config.toml
rope_base = 10000.0
tie_embeddings = true
init_std_down = 0.00237
Each number is 500 + 40 x the weight over its row's rms, rounded and kept within 0 to 999. Layers, rows and columns count from 0. Numbers have three digits each. The size before them is the row's rms in percent of the matrix's.

# down: layer 7 MLP down (transposed), 1024x256, rms 0.206, rows 335-343, columns 0-255
# gate: layer 7 MLP gate, 1024x256, rms 0.214, rows 336-343, columns 0-255
# up: layer 7 MLP up, 1024x256, rms 0.218, rows 336-343, columns 0-255
down335 102:566497472526403487543501493443437511508489468527499462613472576529477497482518563487490546545475458528515524529539512531524455482542502511534537507438550498456500521510478486474482513544504526576553531571484494516490555463535552513500471593488508502499533446525513533470416471551519464480528483507454498531518498477561447515569537505490464539500458497498446515481522469502497556518412454494469579496462520552501476543538526597550499547543494467521455500479479483442518527544459530516434528604507470576367547470519521486514474488513542465529513480499509443499483524436472573565508513471530474424523449513535459474475519502513524471539444497453548436475531498457401536432456507514508526511542462438525531518506432535523492457499522448548460610571571546538483447525570450
gate336 096:532490444530391549501488451415546535491507477532475507518522479544379480377484488470586491439534529473571532482483457488481499497522477509453439504539499539520491589458519479524600489541502533522529491518446509537516460541542485465498522523465538472498500569444533562457543521473516487469466455552540480511502491528509459536525570481525476556577489569536485584538434535473437555471491523514522463491529458470552511499457481452545509540588494542534496528475481530525430507530532484522458478494511502443479529447459539523521469491474539435453479533522484503574501461521474485542522481473448505510487532524427536458464483518536509524540505506488482406462463475427485552533455492490603547555503468542543496606452569448516453474485600425508515441499528504517449488492543510
up336 094:418481525514522415470470551575490444508471586480482463475445556492531448568485522442487449513468527540424545506534464538574426553462550475428466502526447520571462467592462501455495501373456550495473441500492513450466483533496483516482478549535517489432469514479467491556534553543562499512465491471500487517518500474463480426546500528499542470465592573462543524488477454525517435500488450495558569480521514433523533532452437494483482518490506419456473504595503511555469423423494509512547520505460551495515458475413545506465580448542488494447488522518539425503499547440487543494507524514523530559559437523562473523466521569485493475516498532515581518499483489506476455497481556489477446482564518501462460534491532498557517513520502488448428497437525512497493537477470487
down336 095:561440518472480516513510582529497460516527529509507513523448559561498544579471452506515522437492498510552548519482521466535483510499527480497493478505564524511548525538460536490545515463550463472570548493516463522441407495521506474497476459501408476492452460488459428450439540543479512489521489572520519487488525556491493467503439473481570491502462547533477495423509490574503489507540460525549566440559427523491516425516588445439516575514486461444566529447503588496575534443475521606547523556415526479529509523455510533502513566515563531502527500544569503484499522457554539528557526505546483485468437469522430443576493491583577450535479531540487536562450466447519504466491524466501489513531510464484502566491502610467566496531468514499463551538527517501493447537522484
gate337 100:495494528487466469535471439486471514481482496461514485426469451554526479500475500505525455426501465485490456473538413508466552527509512502473527481403538385446506461501490526533461496539483491454578465515522471454480447496471533449480545460445494491541490528566492509469431447530517537501509569448500525480463428570428560498477478527430570530505415606574462512554436505527526448558421459480472526480473564511473559559574528469520382513509508489425572488495477508505444470544526514488503476478449473528474484574469519448460471507498577507429542469506463552469533486457494534530449558415561591466519520438514505510527506525490509585547525553499505510479477498505519461426494507460468488481454516497491475511452532554457535496528476570560508467545536508526446499520494523
up337 101:454522473529497508547519509485500494502503543541487556539481567433534431537522484471513442530547459512410521561452562560523510514489526459456519526522485456514470484510486512508464435499457430444579519506467462465471528475519520469463485531456513507484537463521542502480491578474503550414503494446544519530484507514516482455489458504488468488526524520455575444501499565466524517501457486476508541454589584521474520485434550573454554537454505518495533569458524627469509476526475523500469470490477513440530566522498448542454480488449548613507548479494561510505489534477487514479576577529504514554476502504470464464474528522480473566556557537492539559472370487454441471504379503501430565585436473508500493563589490514483476501526535519499515445463515516495469464513515569
down337 099:487484448466444623559547489499507495472484465500494502503544466565479485473496456513590513515458459509455478463478449485526560533564536477555477532517540447503449515503465509563492423524476447535485463458512427510520499559491482495538551570451485443541564492535436478505485542438477461526508505487496485542521520478483502519471536477429479474492499499512460511521442497501527471553518363480452534501485496476534506541499512525482473510558441444506524463516541560448483556449479432560516512446502450542522523544512516449528482566494521513578498473474479536548563497494498429473509490460490600529520423539527471493533512492539485471563460618480473422484517548511493542460440482489460503569454547491441499448564563476545555514606497454477456445569455526517525529504398525
gate338 092:548487464537498544475440471488454480464550459587496530457546400469512494517505473513474478494483533472520541487501558567476527474516475543533533491449503439486497533539436551481514503573537468529536479501506518518577493471452536516426535487490478503441431464504513548541484467511480482506520492504536522528460469526594510407458496543441483451419544470482472466542549464457458490536600508488490530540491537442471479505454497514465531512573476476509514570575496517509467505515441466446511474435509486487473478487462449493569601420583495473497499491526506469583470535470430419506472603495470504430515557494468483441503520535480548460474487588490515452507501517475550445524518513488468484487438478563484471482589484473566492442471575610490490543515536498466481505440414528
up338 098:561518560559545514530482507551506573534518536432498545419445528489472549489509517491456506447521420561471481551560513495512511566403525463562519544503466537481495506476536480529526438453525537486486539461410564489468461497543526451569457510513503442486473567455549507492522541494535503534531474530511471528491512412448484545539475490537461508573496579424508515459520517543540565450515484473569473512532465410447516492484483444453487496384489572517530502425507549551474484487529513543482463537533497479531521453499514536477417590507529466511501473487526549491510427471472477476530404467542526533441491492471555476547590491579511598492534464432492552527487432490515478549505490487491538525540498435495489526430470521459460578464509486519483458509508510556482479514504459
down338 097:540479491489552526438507510528531606545563504466436486516536568456451525441406512478404509481452481470525494546537482495431533468512532480515447430519487449483473503538461475460562462431457446526564509483540538481480466451516521475458497479562454495530471577527466477510502544506446498521533518534471440544530492460500454518468499463492544525456475476466482494554497568566489495473481526514521527593443511438482526490424428477475469495431503579490538572484423468541485462497453518521524449548492460503528517442494526550550460502539487452523528502523526481432505479503439482523486480472493552415425498461503520481533457549544476457499514547515495440504542454473475508555529468428575441534509529374488563485410518526516494509510481458473454501525447465497518561382512478
gate339 096:514547443512485519548460515534451483514571547494473551492499509432481451511523515486435514455497491482542448563461489552522449525452560521502495474518534462520554552586510463522522539431513479468548595523498501521540485433496482466545478522421442569450592546463572508501501512536570555486529466462449572457451450483543538472493500501477502497464398457519526441462552569511493527432509483452579495522522482470548534509479502491540571480443535548499477439484497453558475433473424482495514486496497537497460509401464471452528500470436487480506519491498529408460404427489507513475515462492503531455499557513480435571513502499498427508510450486417530494511506509517461470440503447503523521502517467526497509519532504516466445529414530438484544560398499506437516498435433515
up339 098:487481496486486433484480439520456529511530550512500565524556533576480473468596514446507473518461499511523496511522544570472541529458485545492426558547474477576532488485517428489466433498473495513508461472491433487452511531475516491536419582551522473509454468472456499532402507460535450493547490510487434535550457494457473470495467547459495505431506514472521426465526498496516554514516556484454561397371510533486443517505499489557511478470461557452548511481488543485478534519562514607513469469500500482497493564545544478406472476499490510508411486542564459578541533525444502492481541505511440496517481504528485482444512492532528473532531571534492510437450551486541616571562527471441495531487562498534500479516566514568468509461529521608455527485498500457503512487517475
down339 101:406492538527449480508481531564458484486532525562508546487524479527472577477546569482514504517501518523486464444513458431465484477523447617548464483492546435512424550549523506420546545531479443488472492504443468572543560489514472508475497524528575599555551512518507451531469552469512542448504479499507442476528528547525465465553517558560529477497575526436428518534491506487462504543581464574478524475444542463539543512566464535519543512552478520496541584498467450481472551483538421503493510479446394515526517529482493525525479503441495454458484596572482437501533513487482505492532493528446483533504484442486469450474497563542566500428539514477501500530490457431550543523520513435512484505522584474473498528541481456474501547530474504535465531539497521584488509522586530
gate340 097:533521530416543440461396492487554477468484468494457551519412542489470505495543518560512526542542495451483443496491491478533437511439467447527430505470431527479586524499487449518492545551451531494526475491510486508481538496535584516439483490562409479539470528459510472536519471472526495512583592550475480512426515561479494511527439489511498514444552496451444469475487581518446441437497492527429545527539498493536474508493477522543490542506570511462518452511426498569441423520437515485553427559551481458430528535495434410533480462441480489519546516546520503473508441531540463456513569458489483601558545466477501530454554492504532471455515504531566536444499503506536508486467472516519504470443498495427462457470512473549542443575515488489506474538503548539520485557487459
up340 100:548539477568450534500508440523444504485458427455508523481445514528573433490508524514521504478466472478542457522559540512538540430479500524480472501499536535548488547503429464515496509595469516548476574453484433499472489523446564565472450422536465510542487484508365478567557446433535540469500520563453497493549499524439528516475493436511571481462481533503487459505524492514442413453528497528546511543522482504481498502464471513526480495575486493449516447533576531492512526510592459524467516565502508517547498457613478441506505468444439447513532500495439549436537519455532451538514467528489473523478478461478538579455558526519518489480542527521503530487475462459477486478468501521547458514458497450467475486497469510592492412454482546495461441442513501571571449447483588
down340 091:489501473524575503550546452498569480491503544524462552533516554572464507481573507555471515486461477562487574481502494505535471535561450556499586507488512497495508456474606535575503431465434504496458464535510544503468476520486438512507559551510577478504464584436525521435497543497433500557502467486520524532501436475535588512503511503548469450600475447443539533555522448477525534487503483499491521483499480487503443568542472493477507452410509469531461538531514514471472512456541487483514585443436533477529540484464540492446468575472476526485448427507508485539471524476508547460554497514530533548444526492489514431537454492486574402495478547572544467464501516484552481528540516495485490460517517600573536519531509474452440545480503458514430456453488516439471555542573543
gate341 099:522502478571495571480529521512496398551507479479501494503429486528531476448532596497501532524454502475553519500575536495526550493475466524469411452484493550467540513507523518570467513466484499567530533540477560464464545515543557519494471514437478481453430475526546388499483497536477537527500511508465471572515528578471440553519612473601529528512503482606552437492538522536489540552460513520521511510539549549530479426505466551526476489541496501451476467475527470516535426535514512519481460400598527533465512551568557515487497477456566452501496511483473479432509432477513502482536464483549560514497424488488493427513467387517497505538447485448520514495544528493501449461500516479533440522571486461430550560492500437509494472548465502558500521534480457529528514546526516
up341 098:501528492449525538488479468503521445451498466489514453514528507460506473459459478501520511466472551508506449485530456529471470499544573425472483478510454455465483516537486550540489571521459571496535525545545536568538531582581505454546528562478439528454477586477552528442492460572491443501448591473498544509548482521542512508546488503493466501464535489442532459443480605535497500549424533430513443493525464469501486538526561523475478529458487536432493396499515500522538459560485468474502579491446502538373475540516482469498567511466518558454404529453496536473491543546516595593521479535468547507510562476433499463497494576463469535471492492438516463407455479479522495494505457513518488439478508564494514546495461482507519472499557415540486442514474471535495526462502454
down341 100:500488509507527505465397474443474505591480455504517495437492566424480507475512460493481432452459483465473504457497416556493497490485543531493549537433451453476505534584521537532532593574524466462528467509539470433463488538496461427568471479492560506427538556560473511471546470547526555487510476460441407504484478449567444472474469497543530561533454427560474460530576541500512471488465475474475487508493418513519481498512425522510510459542469487533500524461499525561467513501527457536474553543426566522495577486454527475449568558524479493495427483521530476484501535505496562498518383565518525468508502534478528531510534438526412522478478479519485478462511472475488526492444530533408483482424455533513466528529528519502514497546488488443479547515395516576488510534482531
gate342 098:489562472570479432544481513515510489519545456483421513486501544476483468483435533513509534572450451452428520420444508472524490506570526531604497432543593434517549551541489501492445500520569591485518457484494535489509477489473536570491441499451422443496551513457457516498418510572514499486563499499478491434468477563449528523563470469461483482508530530577516528598493499481455487486476521493523564384503450489510521535511459512495497517456475491513545522561499503528416466466484456475481512503507442504466578539511480485438521570488488491502512525478403458527491502541491462515428515460501510537482497470483581515482502467472489474516468456491431546548573496564498476462494532515612473483509515484462465501513552449551481458480590458505404471492557509531525503502521541
up342 099:521541487523495536514500495495479496486477449540520541446532496504591431527545547524502537526462535534435517559491583377497471514430499526507566525491421476499465538516510475517433544495443492431559529559492435468458465463513451473474463474577485487531564493472483466526481531551467486493498475520445451534561484420467498451570569505487438535537405549545443484521523517548518549432496493542410531481500471606565429527494469499498501458472577536524505511476517465503451447514580471445555484412524504543486480533521474542530451515514564534467521572459550507521532382450485490480536518550511521484496482510561476563468459491465487468500561533439443534536491480460570556531429510470494505492506563511523510484488484482508480501510500524464459557536459552532499487440488520
down342 098:433504491542574444449476446454552528480477578508506506490516550519458450459509539465450465573549542487474505526527543502504565489498530504506438449513366590506444556509501495476488514441478439530521501486494429492487490546499506516456535509520545512510542504532517507472469471505524485482562502416536455489483488460558561621445460602519453488510439506485509507526475450506523554519460513525550559544499490495550555509576466510430460517511556496523422476520577458454455479553487464479442557474482499506525515503532475492410512496544480486536441437489577473502517521488523457550500559479524433523493527474513511498488549532509423509492542474399504489473621499548518468485454455471504520477506525578480479489448456483505488533492493612480456544471483441561469488478518437
gate343 100:570546519586459522483524523528465564546512535502543531433478466491554459487479502543449479502468459460493430482501546500466518477457499546413544550509520441458537487522494468517525472439428518451562485529503574540494568526395446515528520547450492543588427481539494495576469493472512428492530503458478490481485492431545461386514519491466492409442454450512589518483486549575465580464541454461499518528512458575479509540540501515508480557494562504479492442474519445502522554421511458464548484480529528485503510455431509480473527523537426494537497454500528518471529482569502469505471521497489498508494458494493535479462515528521487571568513544574498481445516494468461525556556508468533509518538483533525496498557507432498484534464517475538610527563492500515458465390437539
up343 102:452458530571486494487468517483476546492539512464547499477574560446502524528499457514502462445481488429522489592490533436521458551471464434548501536434520461490491481493426477511484424496477474487500487579488460448508475503472535493539469481529448589543449423554511498571494508543474537484520501478435503417537530490556418462488482506502538479477448510552546544430449515505391496479550495548508512511462498488454553519555549511552492523533513506528536615479501423547408461541494456440482475494503528509478585502469491539545472491549455503500574477546484520503469509498476469474477433507538485510487538535492635574513483584528508545470505485521423420480510517491513533530538483472475547490479469564495528551480570526498590483466503454525523452485452467562517544536454537
down343 101:529508517532532498422426505499476517507477489462536490479485575454465527468438486610536461488520462485491539455412482514506418440466489511496475468455561503538495464534501545439593496552528545533509515500506449462569483471558529528558462529498544566512532518520443465515467491523466465478474464474574453474514421481516501506389504451539495479434538511527430506542502535508453485495438485558501551472507525494474528550455408502589495526475488542505512478502450511491458474527522538522412432498518522489511527472500516537540550527552473427498530495445560491493587480525561562530466532519572515525438494553507515507451497458530571472551420585472497509565550475495480516457497518502542481490489472511440506489512453521580560429563488469448521504505504562415513488549596511